{"num_hidden_layers": 13, "hidden_size": 64, "num_attention_heads": 2, "num_key_value_heads": 2, "head_dim": 32, "intermediate_size": 192, "vocab_size": 4096, "hidden_act": "swiglu", "norm": "layernorm", "norm_place": "pre", "norm_eps": 1e-05, "positions": "rope", "rope_theta": 115000.0, "rope_fraction": 0.5, "qk_norm": true, "attn_scale": 0.262, "bias": "qkv", "tie_word_embeddings": false, "parallel_block": false, "extras": ["some layers without attention", "local attention windows", "gated attention", "value embeddings", "an embedding shortcut", "learned residual scales", "skips across layers", "capped logits"], "init": "trunc", "init_std_qkv": 0.0835, "init_std_o": 0.0164, "init_std_up": 0.0835, "init_std_down": 0.00946, "init_out_by_depth": true, "optimizer": "adam_variant", "learning_rate": 0.00286, "beta1": 0.9, "beta2": 0.95, "weight_decay": 0.028, "lr_head": 0.00539, "max_grad_norm": 0.5, "warmup_steps": 559, "schedule": "wsd", "decay_fraction": 1.0, "decay_shape": "linear", "final_lr_fraction": 0.0, "batch_tokens": 8192, "max_seq_len": 1024, "doc_mask": true, "train_tokens": 83490000, "max_steps": 10192, "dataset": "wikipedia_en"}
Each number is 128 + 32 x the weight over its row's rms, rounded and kept within 0 to 255. Layers, rows and columns count from 0. Numbers have three digits each. The size before them is the row's rms in percent of the matrix's.

# v: layer 3 attention value, 64x64, rms 0.343, rows 43-63, columns 0-63
# o: layer 3 attention output (transposed), 64x64, rms 0.135, rows 43-63, columns 0-63
# gate: layer 3 MLP gate, 192x64, rms 0.164, rows 0-52, columns 0-63
# up: layer 3 MLP up, 192x64, rms 0.16, rows 0-52, columns 0-63
# down: layer 3 MLP down (transposed), 192x64, rms 0.146, rows 0-51, columns 0-63
v43 134:078063084140079109083117171066111140133188145165172148096138147139166123142174169163126159057033080130112127097163156118142162149116124167128140119149144135123151104131122145088122151120160121
o43 102:118152116157097095095130091145080107113104203107148132137104140171078078205169142121084167144077209153153123147135141132153075137132152101096131083111135114142187094114149152133102099167131094
v44 090:141060131089108104075139180198105169131174117136195121091121136155128160144119133140114153099038058141120092091083164119156171167111092157136130111170147146135102116131104107141139142168141130
o44 098:133127180100109156149179151108113136096095139108088097078130152131128120165142126057124142185129159164151083126148132159105155104051129071107175101122134103173128165104107218130126154100149076
v45 093:179096091046140143121122110165164163063143097127123147110173100150161098108123089201132090128110129128182133117135159069171157139126114136148123080116150163174151132063137140177132121129075094
o45 101:090131094147120198091177118157148115088141120100081110070106197137161135156100104144126136119100137161123124081116173145158113130113178134145095073083095037151118159154180155143174126115146127
v46 118:147161164066162142125147143197146142123074097085074103142131096102131145124088048172114093152222149156165097158130130110121107124129118099133112130118136125099153163116174140175132116106058127
o46 094:146172117162156143118089164122189085113126097161149119197139161174203183100116124112155121116149079147054098129058101094100159149095157120131084149115109104138108141146090116105092162113104150
v47 136:158173092208103104166108109161156141145123127096075128078183111176109125105092133134170183171108124137085149077123142126071120141100078143110161100059122138139135129082135177104097117149133168
o47 109:129076096093124157106104162143112132143135164106175125116113161135112194150152106128134096149086113190099121183069037116115180124140102095088098157129176183124103142158100189132094132112151135
v48 122:127112084228086073169093102070115118124156147143115123120151139170117090140148173124177154107051135111073158093148141148146131126109124153131146165089120132146111103129087167082118137112200145
o48 092:151112105103192103187092110145114165133126170123138108122125070073108119084118101106138088166112145143184146105085151175128140107124056169122125106126079106135175122224178117134117119122114167
v49 132:187192121127156152172116082172171136116095120079074114129167096167083133098059126112146128198186159141135145099087144155080114124126102090095139107076129130148103151091115136177117109146106120
o49 097:151080113064136181111126138118153107113147171126144118103147136140141171078113118093179015160182080128111159122151123109112122117094083132084121130185089148135117185110164118123183137113154119
v50 116:052106132192093099095149183076083134167154150176115149123108148087176089147185143153118174059103099106081140157136140091128136133095125140150122100123148129114202117157143159091103139106139141
o50 107:110147089123125130111134072117149150096106122146128090098090140136138147186185179110087110124027173170092190128087100144173121160181097086125132099109152153155126149193135134149097133128156107
v51 091:125178131147171148197094054156152129147070136105075124135162092138137114137100111097167116162221169152137166139149146134102102110118093100145115112059111145149122174081132150132084110106100106
o51 099:083127127084098132128088144113188127169070143147149117131208159145159182098164124183114117079131105157070149107146105126113105134174159111080169127172103118115111061175135085164147118127132092
v52 197:175153081203080114184083069102138105130153137127114148097175133180104111109113159117185174155068140123076160082137126149108126137113107157137167118076131141154108104087103154085111125149168156
o52 120:120095136081101118137088125125083147132172200106172151090146103081132122105139058137094141133145129144141115127176125129155152088166081159123144117109127153091120103191124221094152050121150149
v53 193:119117179053167156100169156159115122136080099116146117169097124084146142149115076130084082120194133144177091198127100112146113104153145105164097124179132111098134145158154098162157123114063086
o53 106:094173150158113152085133138115200153124162066123114155150098123127154059061152169088172141102178103125104117102116194095094145138172129079165120108153106103161100141124160106097092181136120127
v54 139:104074187109135106072166197140072140166105096145165118142091138081173127166145104145083143084153096125090087197119106103133128133143122140182116141184138094077155131171166112107134145106104128
o54 118:123121120135121148140126108112155135117154073100147165146089100189145130119143164119086149108086196134135077107076108110167202146198141096183121170121148176148131147108084121120056123127112069
v55 156:079067167058137129048168195140095153142128121142193123131080135088178141165154116137091110074126098124145078170122130119158139130148137142138115152200135108082140134159148096119154142108119108
o55 098:107146136168126131124167098092111132107105101133120139174107105177081049158129161148109181119152167104143074098116137089167127117119184092144115097119152128157200149058115145169130184142103069
v56 119:097100085212062098139101147096125150128192162167124124104135147141154103098177157175149151098042126108088146075181128107143137158102124165102135150101126134143146090130133150081121143130176161
o56 101:133132070111100067135070123166078140163105155096143135161131134140146157187129083137120161163073167179161081141068109151158156136115144148157097131082128077096144089109120157161080124167089154
v57 098:091116128209115091106120138058087116159157153160161113120104142113124086160168187104126184103107100095081121141110162180101142130096121150107143177139123109105126108175107131070126141121210169
o57 097:189136091106165104167119079073125128145148116132127046174154101097094079172131155128156132148130082073207094098098076120148127175129130144099131130104090151121149108131168171149171135165132120
v58 120:146112173039170141115179148206131158131095093119109092148115114074148148132107069200102077158189130138153074137127100104151116120136123115138098158133132108130099139129168101179136114121080103
o58 098:149121091136099167124118163113146080190113074081087160152132151152192154121090108122142139125179138150119051079080116117165161128125189193137068142103149119156132102150113112108070142119114121
v59 131:097090163058142148083171175127117095117137124132196144162086142062168136140143111146097109093124110125160085206137104118172119111157164145176109139193133103099148107188126110107161120135105096
o59 102:090187188170115149131170104150157173113182084155127178165099074121141059094108127082160155144134112107108113115095145130131148177141118070155110061116177112175111125103073100115114121119136128
v60 155:169179090212092120187082086126145116142137144118098126081161120190088119104115143096173181161100136148084171082117142127074122144113093136102159086080125134148122126082109160112097127150149163
o60 122:141110122071097147146112162157125137121071148109131136069145166134122121129156099180084115105106111177146158172199098156074103117143128108125183138141154153104070118119082204147141085072171138
v61 129:092068112172093097106115134085110118135184149189139136096131136098175090135188174167137154062057101128080150109177149102135151154096118170134124148103155146142178099132108143073123145112157150
o61 103:105096103076128130148105069156145125125081135126111082142094119142132153212105103068101161151008163142136174160102123147157106109153141154170126144112198126120149114151123149138112123166128144
v62 129:178188097138124135190105097167158155121116126100071109117168106178081128082076125131155123198152169136132140056118121126097117135130100101094148119065133146173109125069134138188116111125099147
o62 094:146108148149097131129104163119083079159110108141112132048147217179157163063084113151135108159171102151117125134139145146172151090075142207117098159132098094125104135130112162139143110081101120
v63 148:076100182098171127065171165131084143153097110156131123154085130058175110168156105111090111092200098140151108206112129106119127123128136112157093145172130121088161157159150100116124144089099098
o63 111:121102114118155154143150131095184088088117054126130108147131116156134136145163149086114134077100115093105218133102127110152097164173150088123130164159126194099175127108151093150054178133123086
gate0 104:108148134215109138133107143150138130117136169146177153148099080092076130118078174123124209140120153112149131090138154149145144069121147122093161114061134101135116094143150157087115080180148198
up0 107:168163168159102117130104128124113108130145167112107167115173135078102095109099167121100159160128132159157204118161182153099096115111081099132092128108084071098162066141127092129191093164118187
down0 101:113097110141155106131106165118113133162143073110163084186113157103163181115178167102134096137149117047084139105164142064098169113148147126110144136120096153191157155104173067148100154147083132
gate1 099:092138137131132162104168147146126043087159165133124134123105183124078127087136141145150205093156102065140134107147125140095137159116144137120106136135164190094071062082104109157173082119157115
up1 101:099167133165125133120167070071161099140132170141141129128150147117128154090145177116113128116138135126097131075170176085076147128141174105132128110154144171139062132074049116092114182080183101
down1 098:110132163085098121153128160077094193095106086132072144170143122161142167102155086155091102160138114088054079143146115136132140162163153114136123162157125085106173163149168133215111102105144113
gate2 091:093086072100150118078155190119116142162159132109198140158119143124160160130124163093099138131127086098130099093103099097160188140152125136072145133231128131112142106159156109125141102145069173
up2 099:105136175142124097148181130135093136125117123085137107124113215152125129124115166135151135063126095029135149127087179128089092159127172122078137116141098155132169083091185105167123156147142086
down2 099:085124185123138123124160140127133129113129073150116138129105096124098098205158125091159103179151126195153127140084109143122175167158107113173084126141054127105103189103050133095155156102114156
gate3 095:153108115108080119111082155112135117129108112094121113054115157163162167078144113146159095083144146183175173150084123184110100146101110154185095091168120077083082145122140176171156114137111168
up3 096:153109120123063117094138147142094082120185151143125140138217145090146062093125174151194080084151107168130120119156121148104172145113156135128142105156133117131062085083123120178115123131163084
down3 097:156180129167123164089102134102165130117085119162179100105149085133112139122129091113133144076138184176154076171179130090136114086093164129158118196138091114096107149120167106132188139110053108
gate4 093:127180137114093117141140176141127104150145123114099163107147139186191078118131135153188129142091109089105151094111177092156057182093179111142085127056145126165105100140105123109113144089066113
up4 096:143140171135103122119166089123186143133155124084122139179076074154107059046160168099118106052167123088118127066141141079123138149131158078133129167148127149128113151131081092106121139130126164
down4 097:103125131168147082141070152147130202208139127117133086126137200119143122061122126153142148163110124092103200190109105112155146163096152092104138100124121151153117091145086099122112078152157099
gate5 100:178107124102136154189142145109135084072147127175083188129129142099124112101075101143099133125139113164141183128120168064107102138085113139158144176124141155098188126043118171130153155089096099
up5 102:091166100129086097127176124171110141153044136141089090103142095131112077187187131094152159137136120070123137117175144151165098139160181113115092119138090079083146096176182110105121118155127140
down5 097:170094152095097165112166119161131130057102145093161161145095121185120146131119149063119154178076115135199143048129163144136098170099162152083131095113151159130154104118130149083119152081109109
gate6 103:110158038172099138118123150153142019147137097093128173139090101154176149156120084133148156159106123103103077108137157124155211147115137148144104122113136096164107138146184137093104111141123147
up6 109:180109148113131185072123138095139174080118141048106149079125090191130193116117106127087101113146129155129159099127097156120050134118111118160103169114144142086152139149155108184158114154085151
down6 105:092165132159112132159104133107188084085139081147123147078142165098153109115105127154112172125114160160130173126178158086133130117092157072112152049119198107125174176068116126166091133140133093
gate7 092:052163122149101121104139137127143122151120118163146091116078115154115106175165153126121136115119145214130096172048131157133142125176073054137102128110145109131160193132090125169099106116181153
up7 094:143094117126113151140136128124143100123086082143098095133135053132106184106156165106133142061178137189124089148091127116094226125175073102152173126120124151093126150122139165132127100155116193
down7 095:123124142128124156175129139135138166101169134130147070162158116120123102161130117131093128183064155057154027100117115166153050164111180102121123110134104145143129110109115114167104151061159110
gate8 103:171116123074116156089064192104120093140137119142142134104131140102152143054157155108146137113167079100051102154140125076162157139112157140131097167087144172103192076168108102132117105147116164
up8 100:096137154161124147156095170119156153192141106124114123103127212114114132174082080087120176085120182086139116171099126183129130081128114075150128110133133156100138118116075083200127099104160142
down8 102:143116082156116148159098096163165066140143098167107130133102119157138148169096100179071103103185174098146123137154154080113161052112109160149123159172144141092121152086081125124125183067103141
gate9 096:142144116124100097113148104099132118132129047094094117160107106194133064104202160134195171100133139109112115086067153105159175101123105060183168125131140088131133128140104101142100171142133134
up9 102:105164059159134147149157094131145164098110104109102119202107102128106187148131065088130156146117101080098195131141134078061098123156135104144161081069147171156118129116140105101145139129109079
down9 104:173148106118104130078142107116059155080100127150108212102184121121162149111120076175068117144194105147131103132186122097081112168124163156119113105152137123086152134167184122147152118098119149
gate10 108:116087090146128215118089149134157048159103041153144109154103121140149176073078101114130104125160130104082145138151144135158131165117124113046141156145122118126142130125138185122113156169092131
up10 099:086124140163097090096144113135136153083101127141137096112172127142146100157175091069096142113135151132153185107098171035086126164115152133186112142126141197150140137153123085090171177168099104
down10 101:190169131169120133134142097118123141108107092111053176139161086100119074078184154136150135120099072142136148126101142094132103158104126134107137064135129093146131123065143141155201110194176135
gate11 103:113169109119164142150183068122109151076199155108071081126108078118168106117132104151161137150161102122179141146131113126131099170129134143131135139079210195106140116140174117101116071084138112
up11 099:142083170102094193108086133120154119115080156145171188145103149094109123093178153141098198106133130090173091134152132114076151134108174112124181088112128112153111129090110159114156146123049175
down11 099:129177121185080094145160056119153095156115124163060114159149202108133132079130142132137115143084164157155181127145130102120157081148155141155119122118162103080170118166112076141092119085080153
gate12 096:120114130109107150154151129113090083098131145124126175134150197143144158097131061182153135162136086146140138093131113089078159144069126101100144122069098162083190108178171111169166090108093171
up12 095:114166139181129135134142101088139089169106168155103134159143103153173046155110135122111153104148192143185115110119089123153102066163132152088124068094152121141189135126154117123078106107081070
down12 095:147070122094081108105134172139165084122147107142179161116125042108165124120098081155122152197103095101146140114132110123160163107121164124181112149142143208111102102169164156075166111098133121
gate13 105:088104111154158094098150186136148119180103155091097191116137149083156115146057096104194190148163139116118124096154212079148132148128139130149141093136100111131128133112138137053127115105128172
up13 102:130095120165142113141070180127153118170167108161124174175114162114090102123117177085177182138085143130086112142144110145153154089129135151225113154088108146145116110101044120104093122100144131
down13 100:154135143180141070066139104074086133152138073138103097076134141103125148131145159134132131163149165109099146077166134114109114206098103119111183114118181125181142079177158137114192096110118110
gate14 105:181083158068087154091073153118133073104137125110148148147148128134193169093127150161108083081175045141097168141126128115157086150128144132163119123122144123102196190127129087112109105130137105
up14 101:136101116081143162128092157136172093129135087117109086114108162148124136103118097147166079159098130124033158097167165127146158169082147191112113149139157168170060121093126152091093152109075150
down14 099:103195165120127120133112116142110129072159122161119147117149168147090100128194156101148124114110189126159115115149083108125071126108131092166151067157107098112167112142073126138083163196161051
gate15 095:100142147097092126136157117116147120089190171140095148088159155080154104068107151159165105096125077121096143170191137137071125139093083181178102122138133123141113145144142096102180074106195144
up15 086:061108125166188159140115052111178126079184074135147139121143200168181139119120111165112118110094120095095101116127098150163102090150081122180126126141118133106164172144149129098128166146079121
down15 093:096170118163057120146122122140125122099237129103131165131131075121132153096139192131176120139113126130134111162104115115142191044147096111138100147111152126122128097077121137175142115171072153
gate16 096:109173164162154130215177057134097158151137136174096086086084062119125131148153125117144159146121152079153130082173136122144116113174122136121171084144170091147089094159110116136177116113092124
up16 092:143092099103136094119145119109165104071130145194158096196157078089093090132115080148133122155052110119155167191137133140142163155139174146101120100062137113102124106135131070099144088163155120
down16 093:159111092159110166146143100100120084116131132086112103013149125170109170128155141100128058188166139135154097118155127119149078090124137109159109139154084096158164164136115146167112183091139160
gate17 110:135115139093055126088119156122130179115135108080142122130135122145128180100053120092129152139052149190129168114103131124126133181126161109164176126136164126123055104178128110103189079159111148
up17 107:078103160150071121114177124162084107172099125059124076107084180147116161128119099131081129127131119165133185108126150145150128167110144098035109098130129107166120164076153154154100144109174108
down17 108:118135116118109121110124143173076157116153148157115152120202173120128091135195151135122159120082115065096096189186124120140128108136139107126066141081204119091151104153172113118116064117150084
gate18 101:211109138113116123136110115109144155123124113123174116118136081170096114119104162195167138184071133121150138085157172145154137118104105098126208116091169137123152128070106080148120093178060123
up18 104:152173149152148168161188085155110141146145106132130088180127153076115173143155173105167044135162075111129137129067067132111095101094112180090064116135117114159138111118155141100108142149123104
down18 102:165155138145106171151127072074135085070117148102114134150146134116092149080122180145117057116093131157089137182138144185125071123148110137126063110122130168191122150123112152168114174180115093
gate19 099:164128084214112092092110160096193141123180153062088157126091135122143155154136194093123183154134067157122089100081126098144147121126139102108124156150103136139153158144084182167119111125139137
up19 091:205151138107152138121120083097096152124106129121164155115099110086162127164151067213166098144139130174068082160122078143116178140092135149160163098129136112128079108185122099140087130106151165
down19 092:131113123122180164135163145140096184089094101126077122071135137144146137106065130104074127141162117092101182086133087117154136177107130140128161097105167072174155125092167137134101068143145205
gate20 098:121157112141144078128101083133070116116105143120133072155144124098091175173098101107131129170058148198155101173110165171112137171150114138156152087105170137114136117181073128189167083151125131
up20 101:100101156145167130139120133062151086187174108138172123181086183149125124102143175123147103098094099094076194139102093138130109176075140130136066109119112087178169127138098142167133161121161117
down20 105:116148124098097190121126085117090155039185184121155105161101084168127168148100092147100179101113120143164115137107148132157143118217133095149116149120167107170100113102140100105135100095136178
gate21 104:096121163112140130173166058039109117120193126137073137094183116171120125103136110077075151118119122114142150110151154121103109105109098116110146136149212110130123103150063134170149177122101148
up21 095:076128143065147163162149135115199173112194126168120114089148047150127161122169103077085125133108112058118122144148137140108125106140128104088106132166161157154128129136113119172134209100105148
down21 093:181151150110142145068159116074098164134128131130109113136115098188124142144097124127153133143143157069073086107125136114070158122096151089127116168145158099161106106145237175093145084149089146
gate22 099:137064097117170166141133119101124075096131117121100080062198125168123088092150114175130069094125128187158120131152128135132122083113129079153140174113158138133129161201112149063166119140109148
up22 100:132120129122171147105143139129132156098142125112055116139160098140175135101094107118151033093144105154098095137138126120155151117172123125140127216121069159145079145162090218122158119083154138
down22 100:108144118121101085114162178138076075146115199155136156141156145134098168106130184180078143184143116093061131092138080085117101123148152132110174107167141082163155086117124076120150108151111161
gate23 110:154121125048124142158122134046118103097109065110085148145097141162132141150141106131116130100131166171108132096118173105198143146119112133135127126179191143156177192112150121179080168129096164
up23 104:172082120127136164079101157145128094117126098082142121108088158166152212090108080078123127112154097119067141123093124125136101152139129153138176178166106138141093157172169132065144123176144192
down23 108:082107090163092185134140097120148093111105115059128113140137133151150102148156110079108152169095051141107122136140110135163122087144192109148100126150160170073158159164116065167147164122178081
gate24 097:174135138170088175135175082052126142167134150100091108123154107107162151097071176120159118121153133093127138130127152157131188161188072165120176125110112072112092130118163080107168124151102160
up24 095:088153141085110096158144152195076141074123130100145152133087091115117109176155113119084142071091201138185149120144169110130085137146135088175143074096148122136128119088105177154120084117078110
down24 096:158188156135154190135174149128160108112143145157074143116152120117112137018121142083148125155117145075091141140100105068140117147111130122168131119077177137138094114113093061104185122129104151
gate25 101:180149095105131179160085084179159055131132117154097203112165088117116094062105130115126143069130155170171127091102159076153159121137110151111129135079138117149106173114117109178096136143118144
up25 098:085187106145152176093154126143125148078099134114096142162107057145106109128155135124136198126103181072172116086155132127163083092140161080143097144085138144163180124066133127185132098110148129
down25 096:092100153110159106152123140181109127131097080099142115155115202101093155149170172108124163130112168096098138108086127155096091168178141141061177084175135125139168101125091156058085155159131139
gate26 099:067102114093132122134077172111132079114176088133188113155170166108170187042120103135141081083142107144152141156146148079119176187124168148104133098133127095126147116133157116071155117149121143
up26 100:121153112117136199108159091128160117186115122129150057149073110127130173106088171105065130146176162130098105143157126115173070075182110062128128154150130097128140123187128163115106162141113105
down26 097:181097140168128107153138130181149152139184162081121122146130098129121154159074099149105063112098141144122178073168078198119104154122076128102117154084111164104068098078103170153121137146114133
gate27 095:141124144115152162126156119145091079133146152113129113166111123028143155152144113154140139097129103071206142056136180127107107145089106138078140059148121120128093094122120175138102120188075127
up27 099:124120115109135095113131058164112125113135124080114150182134116050157191137156124109134130152175134105158162079168145098083093114126141092095198090159136158099115068121117152106052155163141135
down27 099:121159142159099082111131139126099179163107071094184137145091096122128080160171144176107147111154114139123084176103095056116205130169067099118168132133170137116151154148107100120099175133153097
gate28 101:089115164101104159145129132134143131106094147138077130134085116137108127130158130160148166156136118097157097104112202144040087151148110085170185041153148114132166115126198144116160084158160143
up28 092:150135123159142137075148124117148119146131117157142206124178077160124132156091069120126154178110161117095086121217111078182140096081138161168105189108114100126165093114129148128103149133096083
down28 093:135060165070158075099126137152089090057151189188134159162164116116077125126134130075123169125096150159153115107154177182105125075162170140177129135149116131121102142143093160092128129127107134
gate29 101:135092144105151138110173133082097100129150166138139191114116128097147183098101053160117140119112046095129144103133190169181162120133156119054150120152098086129152110108155115083158152158106090
up29 104:089102109173092127140136162173133177126173112102140134114117152129094104145167155075102136107127183159134086178131113061126115154088157162182122090114175146126107112167070191094086076109159150
down29 100:188137098141129170109087132143122108109117104163111142136114152102164131136101104144135152100111093130128202086102150129132118168096096171138211101121192085120136103079149067066173146194107120
gate30 100:120162115105105130202100119086113149088113089114116089099060114181090179148161145115104123153078170120178118149089114193168171175120159137112188130139118137130124094134116185101162108156166132
up30 099:147096126105126098172155021122116188105093165149103153127135113172138105126125131117140128159138173128092125145156181109077108150105105086094135167108148118147138203157090097146099112061165169
down30 101:158134131089112101161182084131081142149146164125130140079098095091099140117125087120121110174157158165084167193080105172120130159126102178092160160092165097175087173150140100156154079091141153
gate31 105:175194100087122104167080079152133094126133115122164126109099079157147094129178165083191169097100109163160109122092093143091154117140164114129108080158117184129125117119073179147129084156162103
up31 106:090106136122204146089132100129124063143138187133079159080085119147156151086164206078122104089112146104118140139151149164166170104132145158175093130157100157097137142079132111118116155107096182
down31 111:101147145197089148131132131078135118190138100152163113151139143113134143173144179122146093034060112159114159132125157132048076119179086136140131086103102135087085147154131115090139139142133135
gate32 093:114076171080112127152153121088110113117130162118178177127141099033136126104126094123094112106127126139083173131183143112161094162127144161145180167104094125110222119145090110125122120165183144
up32 092:109135146157116135184169087142141157135140203135120128123150092111137089133148191076110124180110121077140062126146141134148146094118091124198101165124117092151191187078151122094098120144182142
down32 092:132149104160095116120096127161080177144134099108059127098189108163195119118161110153136102183094087152089113102139094129187135187116159111101118076189108125195146122122123113169116128139086145
gate33 102:140123124122163140113128138114109101077162115143117144069214178175103160128103115145139115144074121172180126160104091205101115119086123146130116114096073117143157069140112136128141063169187121
up33 098:115125094182116098186064098103130171134087183123103159173106108087167100151111148136145167150165145118085152098090201107100118138107098142097122133095186156182110169126113108137102180104145171
down33 100:097109133111166174178112104100151139142143123134130123166111118165177151154055058119178126130140128128081124153159125064141145110104077121191137183095141096129055150102142105135082086113177143
gate34 109:148154119183071123192093086149119105068131111122122097053110160113147108151133123135196133112072146143109132139074121127153135151159068124135107105149141108156159140154123136081192070180092126
up34 118:115134115134169160134145143125135120115131045134094120121098203161165147107116143161129130115101150167086087144133070125067066112147123078177110164163106126098127171095097144222152136116117102
down34 114:134133105176076105114075049151111101107109069134183158129129138157210098128126126201097142157102167162110120123166107132079155119143111090196102113148102148138123143166073136145102122142150136
gate35 095:087101092158166178081196123188175071147099097140178108107100129146155092162148147128100107089137131177112084152126161089089198113086081144152139111115142114086124105136119126163104132153128179
up35 094:141098092115141106092094098138119119144135165159155198038138098119144138176092107151191075094140113164127121132178141140081105098111109223148110120109090118132112084147133135102153110097150176
down35 093:171066138105119119083134101106127179150119200161098106146149159160188125084077112165110155156182105109152161138100097079116154075101127084055110148165187105117124123134130104132121124133159167
gate36 108:116095077110088132132120190101095098148141134143121099059150162151162144109070131125162094124124053176167126121146128113078125165121123188122097171139147127061129160137116129142179077125146195
up36 108:084042102100117103148107131079088140145092108127157131128151183145094117135101150089179142161099106133168139134101148119106143132137177119106087182189115181129124113132059123184085124138194151
down36 112:116140073204138165109123119121114153128130177167166083148170146107187111061151139115069158144128145132174115105173113143136116114138107115117087124123083103128115137118177071109168061095060142
gate37 102:085096102173141119123122187126170093148112103137081058133107139128196116097101139094134139131170127115108048109135149080163172162151113189125146175125183131139142114048136156100138113135116102
up37 093:156145156098202104153097146123135124119121133062101106116101120216150122125095174100153145135157106146072128130161158121139134176116153129146147227073084141169119089090125164129144154122141082
down37 104:144135120082152127113179101112152167146127141119105129053148133106148170143151151189077123134163145122099111155106124102100099167144036152092147143155139111142136164081188100180134083076073110
gate38 092:036111125148113112039088100113165155116166123139139110128179137135152115149127169120192117134087081148103137090082184163115167167100105115120133067092144163129139092137079119092123135138162145
up38 105:197134142093167158138169142186113086145122138129109117113096081089141154097130116114064150106178142102147078182129094113103095095120155114118116166157162125076075174083123141145160109078073091
down38 098:102180125129072090126151097107096113071111114132126137104165156160107127165114113054181155109098119194193185087111141098143161156127120099143131088149144062112125155122115138119164142191178127
gate39 091:073137121113179144080172117111163149099156098119066021096090077114086139142120080098139146116126126157112096130176171127098158153191108091151157132144153070130105142129129155102106118136102148
up39 098:146146119162149158169096118075090069144113114136124126086101188172138101096112131161133141139134159143077176064089181093142119138095138107136090141115125128134183119133145074149059182136073175
down39 097:117118137118170153103163102119148131116119117115124140152088091149112161038067101136103110115132093097129062106173148113122166182109140157125182176182131073126104143191138104168190079140130122
gate40 104:082155135155126150115165177144081096085172142212141141136113108157129140117100115126122063143086105180185177119127128105146152184116104108147135070104164134094129160124163141132109039100147109
up40 104:122172193185105162124159097147106122163074143106163161149140125091102141131121130103110209118120114068152196133121138124178108117081180108111126102092157083110178115063099080140131131101123128
down40 107:104112115110146197144108165144131120095143137098115128116107080093172167031156203175120124143100131106088150109142166142146149110160146138127111118123096174143059092094181158057121120134136129
gate41 101:137127124103136176160157133060145131128140075124120128089135132146056113144169100133149165118172138132158142158145078068119140147124134078145169077209113169099115066131065120115106112091114077
up41 098:114176129121157099170173161170162112108073117129073131119139128163168102134124120086088169083086087181114098089152130189078133150154136100145120150103119104088108186100191176102153096148108126
down41 098:126134148157132169139146134120152144133153111110133129108145076089131152068173091136075112161081092112165162213111135091163035176104155149087115165077121123160139145142097146108156086150112092
gate42 105:108174093086093165137163179125178072137206127155098144160096161096110145114135093148137107139189059150114133152133144125082111144116112080102112086103106110146174143127193145145151143061109133
up42 103:133150134095147154089144092137149069124167154136140083167144164138101098172126157133175138111154138154161098107078133191091082068104119061151149111119131080132151103190126131124117144140222101
down42 097:134105128136076094175174105083134154140070157141132125163091085172180123140119125145078124136107123106086107126140076079176154147133152160124149140120207146128159213090147113145104100123067111
gate43 102:096074094092135160122076133114160092155102084080146144123106131193126191119050067159166131157139102128104109138121105140158157094121120140177150131121141085149153158164107186113152108178074153
up43 102:121092132095090123150039148129127112168120139152201125154192135101119152127121148142148112112131082178110176137167104093132131169055146108118170109160104149051104134098141079179122111163143131
down43 096:096163139199106138087136062198106130130151183072121124083161123140136185155117056137155144114162149097143127174123077161129091134119065136126119155089133118087108145096140178099117102144142098
gate44 091:126153122111170157108180059117135154081146119121107139110151121098120090155117173084093064126123162111135182095099141137166101068167093112076166094126186173110121154095142083174170136137156090
up44 097:149118107160160111151089151164156127195155130047173151132148121184111120143089066179145163173098158130125061141065155185135155101118169137116128139107092103109155149124099165104108134096096146
down44 100:123139145154093096070110106186124127180153143147083203111110141129095105124140167095155140103130112165088159112071125113111150137127077073177139078112171165115126127154128121137087191207102123
gate45 110:145156099088170138126150128154130123112182121146117097105134129168079202123106104168213140134133071129123121085113133130217168163152086137158136046117128088162148120152156151108092114108105129
up45 104:133083117140122125181112144072156155094105125132096130135147200144142119106112146121107073108134152118105122129147124135148066157136152103061174216182095129160080153119143136176160095075094080
down45 105:105160095195095160084123099131167123115149162128172182151162145123133152097156152134127090137135111126133196108053066068072099092089101134149128155120185136146092156138065139134123119117163124
gate46 100:167075159087063162145130080124166131106110156141083078129113154104142164090172111101118127084137135142081173122129125123132122131179167144145131095172164162108177070145094081120155077169070148
up46 098:158062163128076141137114104151177155176101104162128083097141154081128108069162129110100172060137105118102153132129176131104157121193155109135160088159136164110171091109118125073121085178113149
down46 095:195073135092184137102168126138115144138145096095143149155161122149073090156136120127076084129135086129152105070160152151116090106166126159054187205116109167131111120076142114134151121128159114
gate47 095:107143104147103131120118129074155053119128136087122180138151168111210194093149143179145075143139129177137133138162062169117213146128084127132167135113128070137090131138128100118146133113133144
up47 100:153129125111153123131095095130141121060155142140099124096181132145095118147126085066147157143086109164139126108112127081164096123086234096096134130157171204145174103161070141157100109133122120
down47 101:131147158154107119147108103073131088076115074146169148162114121128136167098131147114114103172130138104187165140073109158138127191155096071221081092175139096134121110113117125147103108099159186
gate48 102:100168073146083116159112092120124142110080100132113137171217131119112097134155127152204130131178148088171130084106186121129154140090122085087123102108139138171124129097136125133095154182055103
up48 105:092189157184131160100109120128186161093088115105075174175158116126226127105149126115154139152137147148078083089129117048096142138174123145122086118135127125151107093140135097120124175158121144
down48 103:150140113135168099122131128091137124137158114118186071099060088072094141141085227106087141136112145131095134120106175122139120165160117123115113118152079150168102178110143191111156156081135178
gate49 096:116141104140160173057153189151136097138149116140107160130185144136184166170077158125165081149153086114128123152109178075094134177060071145106117102113151140103102112102162102117178132161110127
up49 090:089050058137109117141135126103124123156110049121159103143170123139087140114104106120091129101156105152110111104149147196131177108126129130093158143121151223169132143144129164116055163162102113
down49 090:133168165145073155169086173115193140143075154142120136129157105129154128061136028145175145164138071102120137124161100129129196151145110106116122125148076106114093118102141110155125113113070144
gate50 115:132144109126083143165153112088113126105154118146050158141106101195133140143100145129096148147099137166147149097143145159135138084150050157196105133100114126128116131134055189179148109088195101
up50 100:132114162125103112077083113163145129095110189097189080102109153122112123112145122095135081083175167165116113118134072150155149173122206108144190154116099170065106088156116122115128077117106116
down50 096:095164134145166111113093129146130124118141176133117114061158130094120048110111158078116107164194174123107127162117187123100132151097176171132149122168116073110176153133108145152093099063170168
gate51 100:141119107100154153199100179130120124083129087164158096082086138114122140048183152109138141098123109148088128174102118114127139125160122098191112145127089165061139127155136210160131079157121128
up51 100:109164135194119174067082149147112102070158172132109083137127073146131101128108102154110127148190154130144097149154110113168086102069116161112163148148130071136098158144067082130167116152162093
down51 100:192102136100095121152092140157114126186092168121124118140094109108081151090137155086147131128067167135077118113104100203130169101177156127194104146137129168097068124137115174105107168117123179
gate52 110:125169114144101143145137147134124116077163134071082086119142140176125168160145104076128163116129095095193095077132181063135168165141168122191157110113131116122168082078137128147116178092091102
up52 105:115174128134138127083100119117113092169148142167144168107156139121190056125159119089167132173134042150136126146117105092091122132132132197162059132165158114151145155090100102097093160102164169